config = dict(
    n_layer=8,
    d_model=384,
    n_head=3,
    n_kv_head=3,
    head_dim=128,
    d_mlp=1024,
    vocab_size=7426,
    activation='swiglu',
    norm='layernorm',
    norm_place='pre',
    norm_eps=1e-05,
    positions='rope',
    rope_base=100000.0,
    rope_fraction=1.0,
    qk_norm=False,
    attn_scale=0.0884,
    bias='none',
    tie_embeddings=True,
    parallel_block=False,
    init='normal',
    init_std_qkv=0.0279,
    init_std_o=0.0,
    init_std_up=0.0279,
    init_std_down=0.0,
    optimizer='muon',
    lr=0.0167,
    lr_mult_o=4.0,
    beta1=0.95,
    lr_head=0.00651,
    grad_clip=2.0,
    warmup_steps=200,
    schedule='wsd',
    decay_fraction=1.0,
    decay_shape='pow',
    final_lr_fraction=0.05,
    batch_tokens=131072,
    seq_len=1024,
    doc_mask=True,
    train_tokens=542100000,
    steps=4136,
    dataset='wikipedia_en',
)
Each number is 128 + 32 x the weight over its row's rms, rounded and kept within 0 to 255. Layers, rows and columns count from 0. Numbers have three digits each. The size before them is the row's rms in percent of the matrix's.

# layer 3 MLP down (transposed), 1024x384, rms 0.0885, rows 620-668, columns 96-191
108:100131196130123151144179134152092143144102161155099091135108105121161139089077120116158122125128138156094099119067106110201066099173127136124177104175106171164131132106117124119106126193168154060104093168146153137120175107128125071103137144209150086160132076108136137202147088169170149197
098:152176093160127095147121159133072137131135152119130124103143050149158198104113147220127116134107126114126161120076083136020134144178131105179120116152099102087176196094134150123108127110147139137181151118139065114066106157123125102084106215103144136100144109142167164121089151159103167107
100:116121117124139106173092123107102109179150118125121126072172170092164150127056133124141161168171109170143156111153172072170159185111060188118089158092098108120116129132133138138073112125087113093094163111058146139101119138130073131090149127158081142113091107131144150171143132111075096155
100:150105114120116155129115172183137095167106115095141163192148106165103088084104128132096175144136133170126194133106116120112074129177112113112149079157084065107124179160118139200109102120102072203126089075141126183118079127183142123143100111075141092167159079118150152136097122120139153130
090:065131106150122174111153094117153145092145151081154168112103127101104097170131078166139040152173110166143053100086142123117162117167075169148147158062113057173151146074134151121117069182082128097141147139169151169086109158088104109109126115072075090171134212133162164067196168201164209113
105:126115157056127153122148162111117114060088168116119095101133189108078130109152136103163151100118137103098156111101182039166098097142061199152136078205130141137108165113172171152106144130153068143167105132138137109162162082160115191176142073086074064116119121118101105136138139114083121137
100:135108082132099153104103095152096103088149111167147081118079178121154088112141145178109181068179179062058169143126153105143160048167125152105121147137113083159122133124144088187124122109076089141138082184069076062127186090106153133126137172070123071081094123142122125092186100111142161173
101:119128112108126144182192152188140138119151175120143176131113098130124130172126176158173107122143153109107109180192131166025119120144203086123164093097149168159132132195122142138124109158145091195102114173184097148081188134129110122098171113174149116090104107123115142165106164098111096145
104:077170146159138130151087138074154123126168072093108160157139099158107095124113140142121165152164141087098127168179098125093117108112147195146164064106135085093118111112134146145111089125135107082137147119126079085116084163142130208136118129137166164132118125161102077132137127086173127132
100:143112103169137191115180168162122143142125065128127122178117066104157173111146151175110077127149126133169082180107098169117131119193111056126126112167107079124130070119127113158111079153134081189105126084113136118116163113098087150123194156153172169078119144115053183167153167135149117110
096:177107154182140112160149095129115087122112122106140115102141125117169115148071175123094128165118131161125068121116072094105117105120159159144113091126166075123139025121141188153146146101130108145138069135131157119145116119154118150146103098101086131108073221147155134107114139119176049163
110:154114142151087081137164133163158139128175138056129124169042130156123153133158115165114119154137086109159135101123118099186153152171126145100154191168164143125087125135132137108120093126128092141121117152150165127136157145146136132096116115083115044129116182111124174136169094146105206166
119:119091099117116126106113077151152120140114173123179156141104086153090137048144109144138133167126097166132094130141157138159148126169167152160078144144024096090137141129160146106180175126140118166123139087098153169184135083119122153114115156084159133180098116093141097158092140103077126157
106:203084082106100140171117160109130083117116131154099133161101124088168129125117126152105179132044109167102087073152081143100161129121133110108178082141147143119124131078159138145080165136156060114127117128142125090148138059154161141164134056111096112117101129119038081101183147143073140218
076:099103073149091131171122131106118158172158135101147084143171130134138163085166214124098142144135091126126133191154107111146111098159169178089073125156065122128120150182144138071137117130136073108124131151183118180115095138155139106089145133081079094197109103171130092180169150086108130107
093:165066145084152129121119184119057050118132102144080102174203131190129113111098146075088151172155116136148112122150095107157167173122121077126147146178143198201145109141086166149087095117161049155161140121136137197171174100122120172197099095167151129103104161126117138111142150152136137109
095:103074105185114135161150220173093139058111109133127136083102164148070162152154161130108125095124063102096123123154119167142186114114103144060087159102115100144143148066118154182175080108099142105161105119059126145084113097114103195156109133089169136176145117058178087174135152098172092134
098:116163096176104115119129104127155133096133119118130079108136122094136122092118124095144123116151126074179079104102066136107118117139093084159138117136137118173119129103149138170089155152115122118121100080099069085166133126091220102112197079112136118163114111067123119098117164119146147125
110:119125105086122159117106094084109154114118094060115098130121132118144142203167138127105135118150142105135126078172147139220126142197128136070113104136126153082144148129141067119140078100061133080074096127095070173149126107141139190112143135182083081141147103097141162066184122137139149108
093:124086161092130128105113146139162170154139118130070062095150136105107146082132152154180161114159151099155158158120144109173150124031174091088115142129172123120125098153149106144088119151159091131138124160061097131139138108083161134138135074127070163127109118184109122107139146180090114142
111:120126163130128201113149168153122117088158153126137086088128052151154130131078114137126110140142162113092145146111106124194088147179146180116115126149103178145157112118167102158126141130169124160147098106107126067131122145111166159077133091145156141168132145155101130098119114023144171143
097:122130072095124092122127183155135167088060137184165149149137106091142130127159107127136098190168161058195060051097160087097094157149090117182101129151150177168119192134076120081127148115092181114173055064171079181135180162122172098107093111082094168120108161096164111097157175116164134163
110:112071198160096152142135138158176110093120083114167115129108089105121179145134112102144125108144153065111179088113150079067142133097138171108131156087116061138121182154118100111170148095117147111120113141123174106180095157112115109093145070128140092123142121146074127161105115111124143143
100:136097144171119097148095091125158107116140113160113121164169151143085096166083115141141103112093142132146110075150143091124131149091208129141177078116139108149080134184128100150189157117080124108096104085133160119145124146127116133124076177061172063131128138127139106121128165148172103144
097:107178129117144104162152090144135126130069086137117101134187135162165147067119164107152114131079152132102146115100161105213075149152118156115102083092141107116128051118142157108172121191160084119055103152179100155139176126081094137179182073104131026152089131084173148110159125098172118146
106:160146109151126129170145075139174144185160089183166112152154171201195089089133115140078147092081148137102097125150085122108120089125155155150125156074196143159113111162139163163092126114088118071109146174179120129160149099174140099129152133174156137133117150113177071137134127150129168126
096:133153160110163149131196097179174112124143130161139111122161119123116135063136096125080120132097133125155147116110147071099097142041159117134095153143126167135161105070113157135128132095125174116126120127108116179128124101140172106122089139156142133163116155114152128105075127087172079104
103:134143095108135158057125054091081096104136124078163082155130160132059197132103110119127177133194070092127176177100165149228152173166102094125147118136105133126110165178129156126171134174121103102110155165130083144137119159114169161095176210109121159150085095134133159189130159087116157082
102:041122088121075162157141135117131108136139082158106140157124161146215131155125174136112120096134138112137122149115158083118145156137105088128148129135116087164110134211154180136139115105157141171183092132109169060164151166214118116153144124195133095094106150143165109113185165218122141219
101:101126076182140123121075135169196126086128112151108106128082134176155086114116132201186127156087127140137122121125103133140113105131185135146171184079103121108095164107111168119176127092119072133084084192094163103156106120155097127156141122138126133153085128100121170112111095128147157107
068:171136111137105114184145094084133109096146128139139130182108107144092141082109171094092159137161109108125125104174177119133126110111127153149159119142086051113090138103085098138089107141088090163169122116163116139092072082170136063122089095129130151086153098126138145136115099094143151101
088:148126129122140108133126128145105122132106158073119072087177131106147108126087092154115120155151131081136101185108106082023136197080176128123156156153128108129118156202162088186111071138110096078086157104132140141140132125154155154173095168157090153121145108141129147098146144140100130136
100:098137122171076092180135116118135130100146091143068144151179148145085120129157064131191145148101122097160081114154145096050162115120190129095138104132184116151133138107115120158121177218145175156163112160151121106155192145143149195150138096155142124139088117205083166142134099128110107132
109:118165126124138132053116158114159098139100120120108121208133148127138061122109100193113188147150172071180200147166166132169069156135193090146090175110143170133164155114139143124186137148154110067128107127100121069109129141108147097119109115118119105111068118145132100161180126176119131126
089:165134176151117124114110144095120123156120153102077133124100115158164210113160116129168131134160093103159110162131121089157100153098068116122113145146176096134110098116096154110147106137082122175131093105110157156118164125131161111177191126103127085109141089105115130131126151102180185123
092:132104153113120138120120113091084126186098149112100105136105068128108182083159080133140112119171178130114158129091101168132081173136152106138191134129203088107118142119139144131159150177148144070087133120179112219164121105181138118058142097182092117139155148119175134130152053159098148111
105:114114141200160129135105063128144081115173066107147098090157114148090109095101140082119187130143093136110189146103188070083102146129151098132069134081127106143175153114066154123211131121088115144110137106165109153098150087084178120092076140120141134094110125115162139096120176130135200094
106:070185148137139122133124127146144134143091108152157100127145166051126147128159132155100137140150091143117105149117134154125123147213090146167176055161069086117116144103120094087099118200103114128129140184104145125154138149110140216142143143038111146106084123085131101085125093084107147100
104:140069131138138107130144117133104149100175145110126106118159157119129159165100125082096137148170118130141184157160102131104089139079109076141146114170133112120114140144163084112137133157223150155112066101165136124118103121203144116140136152162197123063197147096136106084123107093132113187
107:151124161106112132107131193097141125172130156101101114172129174190095103120117125146104146108179116143112130105123113067045204165125103129167105141151185093188158148097110158144155134039120103157124085135170123126123104104094120098165102112141134131154094130158108140143112144047091091145
113:202117118090137096156135148103151088146036145128124118130143089165148081139151095190104138057181090145087096079124110103058136109145142143097162149199111166109085146093113079105150115155151166100088129058116136124131151180180123123093145171131126155151133099111131139095091105101079133173
101:113146110150129110141109097085103095111151194124055147153191061124186140154138199083147103105125136097129073142153160166142148146081141150079132130177172084146145152153111157117138090114155188137109149109139149178065055196089150126065101099114135131087079109140150166111128152097116068054
085:102142132131127128119109149154218141050140140172111113100113221145130186175144079134136153154165147163161143143158143093070132144080115098124127144153110111112149123066122101069118139124127094138149144204173157172103077165065131046108156161190094133059058141103121096115144132099098119090
103:083177148142074131035099086062120137148090139088136117135130205169128136161092174132126080107139142166068073093064146122093149128101137095136130136118176118136122113125102117149173091118090121178104163171122218121094126179090120107129127156135146132154114112150182083178103160140122100121
094:104099077159130059130141162187189188176104185085140132144134109077086120083121092138095202161107108158131167127074114106138114143115159158153117102079161120161195158137112166038131128133093145087102135116172118132131154124102157092105129067157158120134144105154164106162178149100150089097
091:106057100165140105148099185079139071126162147164090131156189156122066149086129122126204153135153160148091173107120127171139103147114137092142127126174169108144132105152130143100091187106128146167176122118084123113153172125135114213083152081116091109132124173155151125161147074148137117097
106:183122108155099141133096150125135095101152144167163121198186162144089117059137164111099143078182102084191131107135182148117150125125160136186144133154162142074167127089135153135045169058129113151087125124076109134137123142126095151113089103118121093116166106079120181075188161126123107114
099:084163093128098139085162071124159144185146124134083117167094146124162086087118180143181161064150110105138135115140169109181167105075145135135088102135207186131166139191143114147107145119155131119147124126121158156108185156156162168091134164108136137180184158097129129130123102077119118088
099:105141110141184137082115175115106143086105150176119207188150119104082136139153104118117120118074118114136164064089142133130145141168087078107120167157065125107169122093137120105123128104167156122105118157142101104200109177124185162108113133107151122102132155147135095155103102113111228073
# layer 3 MLP gate, 1024x384, rms 0.149, rows 621-668, columns 96-191
094:133138127102163097129109181125108135134161140180139099184101142113109127136151045169107145121122146107144088102143147167132098098112162125121146144130091246120110124108084143126185108068126163114146138159156088082140081105107166115206164121152111103188119151090143135146127115094183139136
099:112151118090111154189136116115127117165125069187124126118187181148153086131116156095161146120122114114096165115135206097125137136148060084099133176114091114135127110103045149092130095090106169155036104085077154137072134171163067105162114172104135116163114163095127112143137132086147093200
096:085186153137113126140097100114106117142137093127170134171146085111135150122126125135115217137181144174111166057139109122098042143113186167119110142120114142078195133166160195127160128135133074147156152140129119134122091109157134142145144090098154150127113155136099098068125070194108175141
083:159044130105127139147157177134158146127138127155047158143111120149117091182173122139114145148099145138180177116115189101146149073202130182108101097077142057108148150136142142146106158181170110113123139173155101079147150129163150141109109106165108075125158122084162077174124127159155101125
108:103123137133137099132140110147133097136080129124163177108176155105189113142118121206132062155088097100129144156114116142079140100118141141142132122118120142103080142156051132153148191155164123178142142168225093147149136144192127142145109131124115136147172141128145153146186100076162188127
103:186142178129155116092177116117142155155125110121116124173107190169099162155072120147169144123112107110104113112116140129125114118175158169090115142118129087136133154161153118090118107145153156120160068093094091179105076156120090187150134065127114127154178143079169104162149107179095139175
111:121143170151118129201145107119097107088171150114163124152152118132135110119164146120116143130097129106159154149082134109139101097104154118166118170140154093143085104078073159130121152109137108160160104123118150129114105150156105157107125147121111160130098132157087174108114141089134091160
109:115180087134157067153146091135096071117138145147107151101073123142156138144138124170112118100112103057166065193108070049117129120148131129113170168187121163140131123161106130096136156104080138087169100080090095149172119178162141103148124136130100117116134084120040129151128158148128175098
100:126152119106133161122090101095118108170106108102135101078140164126142116160141140087174127173125129118098123079138166132145104167115128124128105144098111106113159127144130165156082198144092135119155130201119142085116102128103080134151141177132151089105111096158093062109135112147089123133
094:116191100118141162132132095104112084085137096103149172101187181100126137137150154176221187117122102125155114142068163102117148159114135153128114118125129140118135158065158100137129135079164125127232127197167139105081174128129077139103123165149160181160068173132153143121123121163103099187
107:104133152131105135139135057104123159113149110113113154176156066109082131193067046110158124143116142147091138177121155109141146122121113156135111092081077132145142138096151095122130073144160118155131191174061117100098149143156113156189159139203119211104171097113119105131182106178145101155
112:102114115109102111142108175174199099118136138105120132140128157088106149085083104097131132136119125116119160157092092127114058118193093146113151110124141141127153116166117141109090114160126098072146117172155135067103116192154055173190111105069105053152124079140196136126128183112079121092
106:121081157046116155156121143140132135110137103085126104138118098164177104148131179152151115155113097146127082123096114148095100123167158135116161079131131115105113162120114138153055138110124143114117122152124204117069146139101097102157110125114080118111134104164098145088134094042145202172
071:137138135042120145063130103122117061060056145059122129117135126113092130135084135126156075172130174145117128143080073161151144103129114131142124117172119060148098162087135124117148121113107124124109100115062146067139128105072100136109142106093151062104124163115192144138124167168142145136
091:098121121163123115053122152139144136198181158159109152092158142166144103142153114173113156085091157130189149103026154151118058129127120136170140129113102112078091166084110097111163138087107158109093077094057139137174171158110102122117182110151105145143136083110166094125162159096079144168
091:173148135084158083140169161066113155113100132086151119164102169130173097110104033120165138116100120079125094134109134076108129077194126095191107129130144163090171121114152132179136110103118120146151079136085134108165162114182101114148161077117109160118127189098108147099176067176150051109
098:126120156146118105101114168103083149081136169157133123108044142127133084133115077150150152106112127148107115136163109141140118173147128090144136134209145134168088126150161112132128100087181152154150166172149149134101134097184203113147160136129165146101123130157141101065118122138099091151
103:115123108165092147123133144118126127111064122202173103118133132106148155097115162142127031169097136108153112115137103155138123096122129121111174152159089139079162142128091155116123151131139141156081153113118115130186112138183208145139066167138055100158142091164171111139149099112116095089
094:152115142128147103132139219130133123108102072147132110109166169120073100112149117165159153121136094104138132140112126144128117078104184134097120149195099144093176092186148061094111113155136071153170127104112123132107175143142148092127166097136182170107139106224132130151133030110147158107
123:077133094126135105166082105130081159108138095148182110108107152139162148146096112187138115112136127043169106145236121172133122199107099195194117158172167173177186118182141156089165126107170085125138131127096188119189135178126136140111142167107105132130155117172090144145098198146059203128
094:167117108180171077137130094151156122160076110143126144118079096145170129116147144099168102175156109104175147113128178097132082078119099126092160104174127089116098165149040087091091103184163147139129111082161118127134121089166185090072133101056136139087133140173132081049168141089133191133
110:118087124092106106195173117147121102131097049089109135094108084051144136132134108107109080155121122130081140147081118124111090146143166109139140148136123149161135129136111127138064048095102056086148084124125089133115084182076139099124121117119114086116129141117126116118108125137160153161
101:122112127096120110084158141071133102145110141189123201150092106128165131151119149115102169134104082153163152094130100170117122149105170168153141149109120110112107123140123124171091100133166097117128105137114155124137084154105143128122104100103186128105129163130168120148129143066129100096
097:113124112157082123139131110071144140149122128173088107111114139134188152131178176093111145083094122155094137124127079107123156120143121200103177076095119064114098092076094115099186158140132109061104109204186153152137126064100150138195070083140101141105092097170126063158151200081186188144
106:120176140120160123069183153153174108082124090117109110115162152158189156071144161149136103053142101108087089107116105141125149057116126123171128109062112152075155146109127129124112087103147100150135184159166118113162136159185115108067139159149103128137146046119142134068157152114129105146
096:113175163101098136153112077132126083084126085196109160137198054077097135121094131084173081160106120141124134119110196158153131134117159202154177189138175107140131106121103104181167110174086150108143120131110062124070163111087148160134139089094057135123106133117100120116152149098111096180
103:175140098105141168138154091157121151095147127114151181127161103048144099148104144129138132106111094155134145086140165169112147140165169143138082123138139132106134096190134160156125126133183079178105079112127101120102110132144164070127107131130094180059146178119143168164110123172156115114
104:176121138071125144112140128131150092103093089109131117098153138100119151135081122066101096111154118142150108114092134107105151135110087126090160119165131172091198123148158141120075146168109153108130130150128180088115170148080151126152080103104118182127201168106122193166177087123051189127
103:121138175117122164096101085090169183156178101182146124117181122121164146095135114138124120119109138118138110211141138111160061113183072133070199150131125140137130159132127128187147141175138064162200085155076127107139175135122104085102123100140144125110126075114178105123072122081105078162
066:114162186136172125128139110107159078104123174114109080117133135126104145131200133167115148101180128136112105147148167166077166133149184159131176170131095132195130145085068115158099129098117132177153166168157120111136127154126187112112128160138084110095127126099114103107118101141096088177
080:153190139115152109169095135162153102122145163101169132085136156135133140120139155136243111082104094167103113139036093113184149115149132116112144154147106129108168131141110083166108162155124078166150117136169092152120187055143062200182102177078182141170110175060113077121099161128105135146
102:104122139137152098143113100126140114177192082144136092183189122071083148053087129152169146143138123081146067107092143155105138131093152109099134104146100091182104074161169140144090107132146130106103106135112068111117130086119090106147142135122115151127114110077131110131113220139226122132
110:127108100147130152082200171127174153098140144158155119094133152139095119081093099131118133147173142144094167128067122119138098129171152149135132108114102140154085176093139140133094117158112173125118110139139178112128097177076135097072135111154150124164131159110097143175075085062113157137
085:102146147165144091112154165153144123153099075171122190099054157119061178126096077063158164115130103142106154109110082150142122098099093190154045132070137110128113149103186102156139119113152138130116200168157106042122132187143059125108128124101096140118082116096087092105147117131111076125
091:085090114163109159073125062129114132093159099129107098079111095079127124126151105124095146127145128129127100139091079118160110136189130184111167142116122137111129176130125190149142128213055106132104101124109115120169129136094129129147094145119169132120091198112129181146148128120162106131
105:090168136069153063096134129151165117092092141129073166133185151162232164084099129132087127146056192119112119123119165125099112153115101104110147164134128113144032167099140158105108094137166141181174077113083169119111127149175194133154137185108102133116125151126138156137126099150101127034
112:085125117173094062179159113064136107133149120138209137081101079117107085158119123153126141128180133137100152113106074145169128150065123171155177100113172161107162184089116160127113156100046104113120164114119114141124197136068120124187162091127148103127116106154062122117086123091103142152
104:144134140134140154071122126091148133101099193055134106139145088130109099160110071152111120115175160145174160120147068155108094104150108140170159089070033164110110154094137148134117115097164178138158139109142114181115137153185111125163097115174057098109108180123073164149148155155099137121
114:103090035143133098113141169103118107146030090129118146137117153115086198193146092133165126134136120139129146168156118169161171072096107116078137085096100085120158167098147086105062133126167141123092131137125142088120115120114128182161109153128115099099143102152091109090106103110173145124
105:154135164118150055105149114152161169104084187068147188155183132087138166084112151124172147094117104107112106081169120140166077136151126128105126135142135174078125083125177200147117148131088178090095133185139099086113146108177109117143056164123169113123180154127074103076096147109083192152
104:117151098172093105103129061113073158103076113163146189175163191105099177177105144134112186126122140186122119166120039146095061043172092131137184152125128108116175094118096141102115151116145102104170095111074123096105107145103137153133123128152114138112110152111161125138096148138154130117
083:132107193118155109193134214095121126145145083127129137163161070103099169145146082138146086066120093113173073069095118140096106128152175127097082159177070157097090155174143109109101128084134125104136112134089150084150119079122134096088138115076064099161160128100063161145086120109108134130
113:124196083095130148120186090154144148160055159122121139094157144112174115154123170107127166165090134121102103064176089096161195174180100208123099131123084123163091122112148169124191144129119049109098117109190105135185087175134161163145120174140144136116128120122149121120122088140136109128
097:145144152150123116075134122129197110157157123108150088112135106100100090112132118082152127130064090118184111147174176181093118114116106171130143147107151065124131158179094144141114128132114106083145108170163118152089125076064138164102116095140131101141180142131126089208137162106151097150
081:109051083109121145117124180096064172184138141143075064210126105155118059149152171144149080110177181072162146125138112098183137090183215106090123132126134093100151183108133123104131146193056101076132102092086123114188122184142126137090174121127128106083144185112129092130127119139184135127
106:136155159126171088132133139155088097152156142101110114081115087117136104169077068155120123159131137108141088106101206109157152190127111134136084136119095053132174110169154139109115123105159085100132146144090141103155103124125149160159122101162076156151107106166145221158126138074085087125
102:111192120098201168124162109095076137155116111170070151150147107081137103173117210137164157085155080085127169167154137128120174091170134098120101137228179117113159145140125144155093165150125118125090135115099131164171146102149172176144142096146149163106159127099106093120119099135132161057
102:112149135116116089143108089188120084135078093098110171127104144182181086109112089185169087111145112084164145181069164076105123187126115121107064122111163175136133177106184141108148124085119111178141114100153178136151084169074045172120129134145193142136145134142099213096157107127134166111
# layer 3 MLP up, 1024x384, rms 0.156, rows 621-668, columns 96-191
079:125169173148196077147080206108115091102155133174144064201118094171095097079134058141125131113086133091172132079130192183159067117091169126108182103125092176124107128109153149130182102042149198113140154158154059102166094113136160107198073117186111121137153137127157175167130066111143159111
096:125072072185104074125075141117114114131145168132128141141179051100091164118149096115099101127123143094129124141151088136119116117115137153100147079077156131133207168151142115184135154148088154145200149162186119119175099117140120123120140120139103147115121098147136143141109132144124151090
098:087159143129125112061180119102073043200088117141083136109150179138112123110118151117092131131084123154128144093094180145160113143130080118157206157104152169088119097101175110191117124174115105102147105155123110131126089101100127098127119106136062131053122117122169106116181066105178197079
087:135153144114125160180117116128099127119062152147163156173175135073126110149129108061165104160117102118143135114090117153157159137142129125122100134176103055099164124113131118119112142117132113114139099163128104122112044161151130212133181178192164128150177106133153186150165150147091145147
105:121126131163123133200101141117087178122101113097152109113143143193100047147111077076112151088117133130093082174178120131141167199147176122111078113115135097136106119128135122101129167169143067174132153103149115094191118123095171115137118183146181152125134158124092100074111151151126137083
102:080099148123152112140126138088119105170125185107149165143123095128100178138164118091097124120060130110138126177145083159112097109114131102100110124162163153150146116108132146117090112124121135114153183150091166107135140139150129061143154083137107142176113145126143102091137134144089108115
114:165067119167038104140137169162125084167126120123077075154131076118114115129145131104070109122136133132160120162098107103113128168047165104115132193137201154083098128122085184126141153133190152134109109119148156168061185135096100124125136114121131110127147157133123217104114128149129114183
105:146116143119134114158098121078109078138170121214145085172118147133163078148144122127110070095107150127127185114170146150110153068117074200124105176170177139169083123134108203101137122111086098136120140124137082184134088163111128087085130104087135069159131151131067111122164137092173135102
102:049151111055115085177108106122161117088176115127167137120179099178125107116099104140100178111102093095154147165121143102105133168093125159155145116173120164153130093125115055095135139112146082083134156090198132145129117194115126163151075152140122134131105105134182110131086118124109158129
094:142173177113117137063142095045096169190126053088086116154088147124099148149134124080147118107156183071124149126128107173169144125116138169140122133138100116107121170145162105118118129090128051128157161155072107146154132119118091062051064177118104130087081149153151127154178131129059125144
108:068097162127168158117091105155099110143136154163079093101116129108144126080155152166108156107151089105140177137147119159133149092115171064137108114118145150147130094097180154179078167073128052093101120141157159114150157169108159103146163187090138130120087093199125159133155157114142123082
100:118115132177177075133153135150118125131144120082129094135162097095102118135082104136117098155129148141081126141105065146086046107171116141092176157113151145142132147132114100096205128108137096051160184109178115132075122147168088121153097122077086079141144126120171105144124134168129137067
108:163181147187158103104091089152133158118132134088109117134101134135145152090134120095153137141172160094130152169059129133135175086198111137110200181132077161151128106181099069060104124122147117108125085122133111129094141176088141104163161120126153165147129125160103142142051150175103121132
071:115067155118153138168194176159192076141125126164136174066057100111107144214157117119141125132142126116092087092165090118086130113086157182163150179117112122061179123190151108156082073113153186134153117049131129113140128101123128123139083175126204128133145104155107094092157142184148129186
093:133122126106106152044087136126148151161164107154142122150095153085124134094129142134137144097177136095133160164121112164086144110104150128170131199101141095103070181134119135107141109144130092117107116165141124115162144184168098119066132128140141182176173140117147113166142093169125113079
096:152114131125095107110163137078141155060133136077156117176106160114128143107110126095144117098090128151157090102107193133110153168167159075129137088067118140124111152102154183163143150114174073125146090111110141090118146088165150116166127187094061176149134114172160144116068077124141086107
102:071163071084156194089158118163086079127084097159126132150100089096163149178133123110086140114106109170100138154122139182118105126163102134094157140142153099151121137108083133044117090158128151155134135134152144120110127163141143104193124113131159158149160117176090168124103156129121104168
109:144140071080129094122122176082084117109117144121097091193188137095128104128152180133126140079150142169123140142151163188204106121146159036078172059083187076114085166113131081072123167134093116170114103110131139126113113164119149145158193192113157161072097085153135130118113180144082119078
090:090125110120125107084161084053104106143086156189132117133095167143110139109139100063055093143154134094109175113095091094163118104168131143149082168112144099142104156098099131179115156081135165069114186143146109093110128104117116187116075091115125131084133123090096184101141168165146144159
105:168163121109136111111148102126123089136117043165045134144129080083122120137173110120149197181067123185099128075110141097089084114141141125085174139134107087079063091110131117133127113152087180093202082113101094153114166153119145175129182125145157113136152130140118141125168097124201110119
088:146155138129081066109108136181098090106053202202164099082117100150104107128154123095155092153185133107169141118100111075171099115159144139139139115115116123148078092100087080097146201167149164136149114053136180190145136198097108158099128069141122185109148134176133089103160107120123186092
124:076152130131140097120098079110112190140137079114039101101110133094134165143144064142133125116144154145102115062134093093123156076111191110133160118158090130151092160104127126151113126092133115127105099127160076115065113146085186103113120174127169095068157154149171101080127128141089141160
099:185145149128205141056143180111115127147125113091187163103129199138103158162127150179165130153101137133118124139103118160124109104124123170137114133091130135130170146112081101157100123162160140110156129135116085156136080057135114111133145169116153155095161115203121113154155114123150095051
093:119101112177139117131139108191078181132102098113197120117132122128062110121140131141169121152082158091140183152118093197186127191139134073138122165119120159129158191149149169116084078118135128123194129089093103108108123123071148153087131100061094161152127069084089143131117118095117091127
102:140171139163159148082197137050142131063118144128112118128162105187107169107141188127173174114079179088121160163112105112143195080124106153096207160078068176135133173098092133148131124094133133154102208197106182158154143140146095119142102124177124130137131106105096106085161151082121125094
095:096113129086114120121156169081118118127130164139087153105068103152094180166121150148190079157160105116164093130110145147114134118172194096166099103138114092082163158147148163110102133126153153165105132164079142100110151200068113113142112182123171150129139104165155136189128104085102131129
105:114130134152132131141111157187149121151079133134112128075080173133085112112145169097106094129098164113159067143132106176109115100108141160198219131107089135070183156089073077119152140167149154140172125153155110139118126153184113120113100093134030095092158115137098112099150132105097129124
108:168169107154082116094162177090115197093125114133113102147096074118162142157102144111190132157095134150214118175110106164126117133155153155130098092138000095155089174102068094130136143155137049097125101108187143186116067082095108134146170191094135101102128108127150114085122187146112104151
098:143147136129164104164123103109184131116130095150089136131117150164092074146113155092140169127110105096100119128101144121096150123071181176127107158180135078176129133101116098075060142147110127148109146116100044106153101125085166075109131106148197109095162072135157099173163130157101121088
063:113078135107083122152171159147118179138093065148154157157118113116219067182047136041147081164135126153118121120120118120129089121066103132063094103151124088061141139190185105103146122144205075093152089113155161161139075133141144096143123111105135105107142139129133179166097138081090164110
083:125137105155114108146149066102150123123168175120111162152126098084160147139136130152104155085140051170089110110097196104195158125174127131180181105121102165149177134119130107136136131083143135096115113057154140110154140115168137120103141095084108107113170143213134127117126107126153171073
104:082140132119103116100150052130133129122106157050122098115090150133101126122101099147107114142148134208149146150159190167152087102135144064112122098126098124122125083129136138137149092091095058108108116156084129147121077100175180101130142154119137166127145123100147144098136215110112108111
104:154144117108094099083154131166122134140170114128157107169094078108093211170141155104116132129144030099115085124140185089199136131095097179168084111097128090154155112115087117089113105161173175156143130139150169066193154169100130092156072101089115183124121095177115174162112120134119109063
086:158119121138149096095130166154138086153082051068106152096136112082082123119137060052169156094173184171056145150101173131133116088085122195145112121113123121086125134133160057186105114124180093123121148136142113090133119175180060091134150129112122148086118073140075121079152134173145107118
093:131111129140105191137132140139180130062098117084166131128101130140172108149067103068124103115131169090129107135108185132125098129122103111156139177119129134135125104138160137062113138036119158134180138152061162135080122169134152082096103096142137088134145129148132142125083152183117109121
109:129127152092169091118185121145187085134109133125086175162088135119131158162097116154092118123115178158181088174092085041133130120087150128063159130125166142145113138064147132083176118103142095141178108160087116019095096081103116106162160132127101107089091134126131178035174167102094123106
111:123167154142111123110150110105185145144127124163133094094097141163159127152116066088129175174156148153136104110108167155120130125075122147145094134092152132106163123121120132160148144134080081128178136166126092026067094149101179097111111109145078170079120085120125077158175084104114133110
106:145141055109075119135157147128151127128164145078134129132133144071118106187117191089143115134146061068176160131145130134167084118087106185135193125129122098126078171051105105092128181114128153137101188149158111133188124170114126124162093069107109115147077057144104094104090187120099182130
100:144152130121134135126106110093129153111063115095126073132189140083086128095137109149183146188072112151118150129130159155122139139125124111122102103119134141172148120095144146173158148151159114178111106140118116104110168169150135079065183156171091149135105073062137187090141038105158111150
108:130138178087150100120140093083098153139140151099194142049104098090184133148143113121192169135121136087038124043156134124119160124131098128121179155173181126086139117123103160188124119104137132066074165080178107145114144127110081092165097158151124112147137153124100103116176196101157170108
108:111137199131117205143068175137178165170146116142119212090064112156080079163125156130163094115138150182106158095146095131101133120145152109160114137115080134097170091117150092128114146148164039074127119108098124150175111154124141161112129202122097154120150125103134112150175128166105166152
083:177099120092132189105134110110087122164132075108111096196105099157151092079183129151090163058156110118151041107090089155113158106136148085135095167143124136104172192183204116141105140139164111088123054103071118040173183132206091158086129167127157140179126150077080163106117120106079124170
106:149035141091142087146149107114118118108119104107092171181174134100158170133116130113133176166137100097138153087150155110130130171104175141150157168093027195067127098121199103099104128128125176125091150101128127181133112068172157108144137053082145110104130100150123096089144136109104149114
099:114098118153075114139161082115098120113143072127172102142095141163109108123121154089146128139180118135097114075193127133124158124118120089127077123165076174113100118081159094171125173135154155109151158126086165128132113141131043144146098184065125112175140158129140089133162125136114158152
091:134078104105142108077143178173113142132080133136116120127062107102142126136148163199161085117135138093138129159150130094155110136117147122054139121136122088110090128162157167083175163190059134140088119092137064122113102122115082073108126106130147052139105115132149094140145131162169150123
101:115066142097113069115094137153136148107102126086119184157079143134171157146144067113116129115147067107138096202136123102088192145170139195146079088092181137138099101130126152120119129140165086105152119159144101117094145136160133145097142087104080171146141116164147198182157098117137053170
090:132150135104082089125159196149154186101129154110153124166165133099104102130149116125094106085090180161076129096128126139124027191119178173167114162093107103138122134124149155168132129114094169158146205077124125057092109157108075100075060081115135134106084093110130138119120119132097144174
100:196135161141076173145105047121127076142144059125147087102112150161141155111197170176108134076154125193148055166122166141151145092146168131091154130082173136163087129123122151096178131146201121159184141105148079174055157091099114151125111104085099120147133137202188158178176127146139130163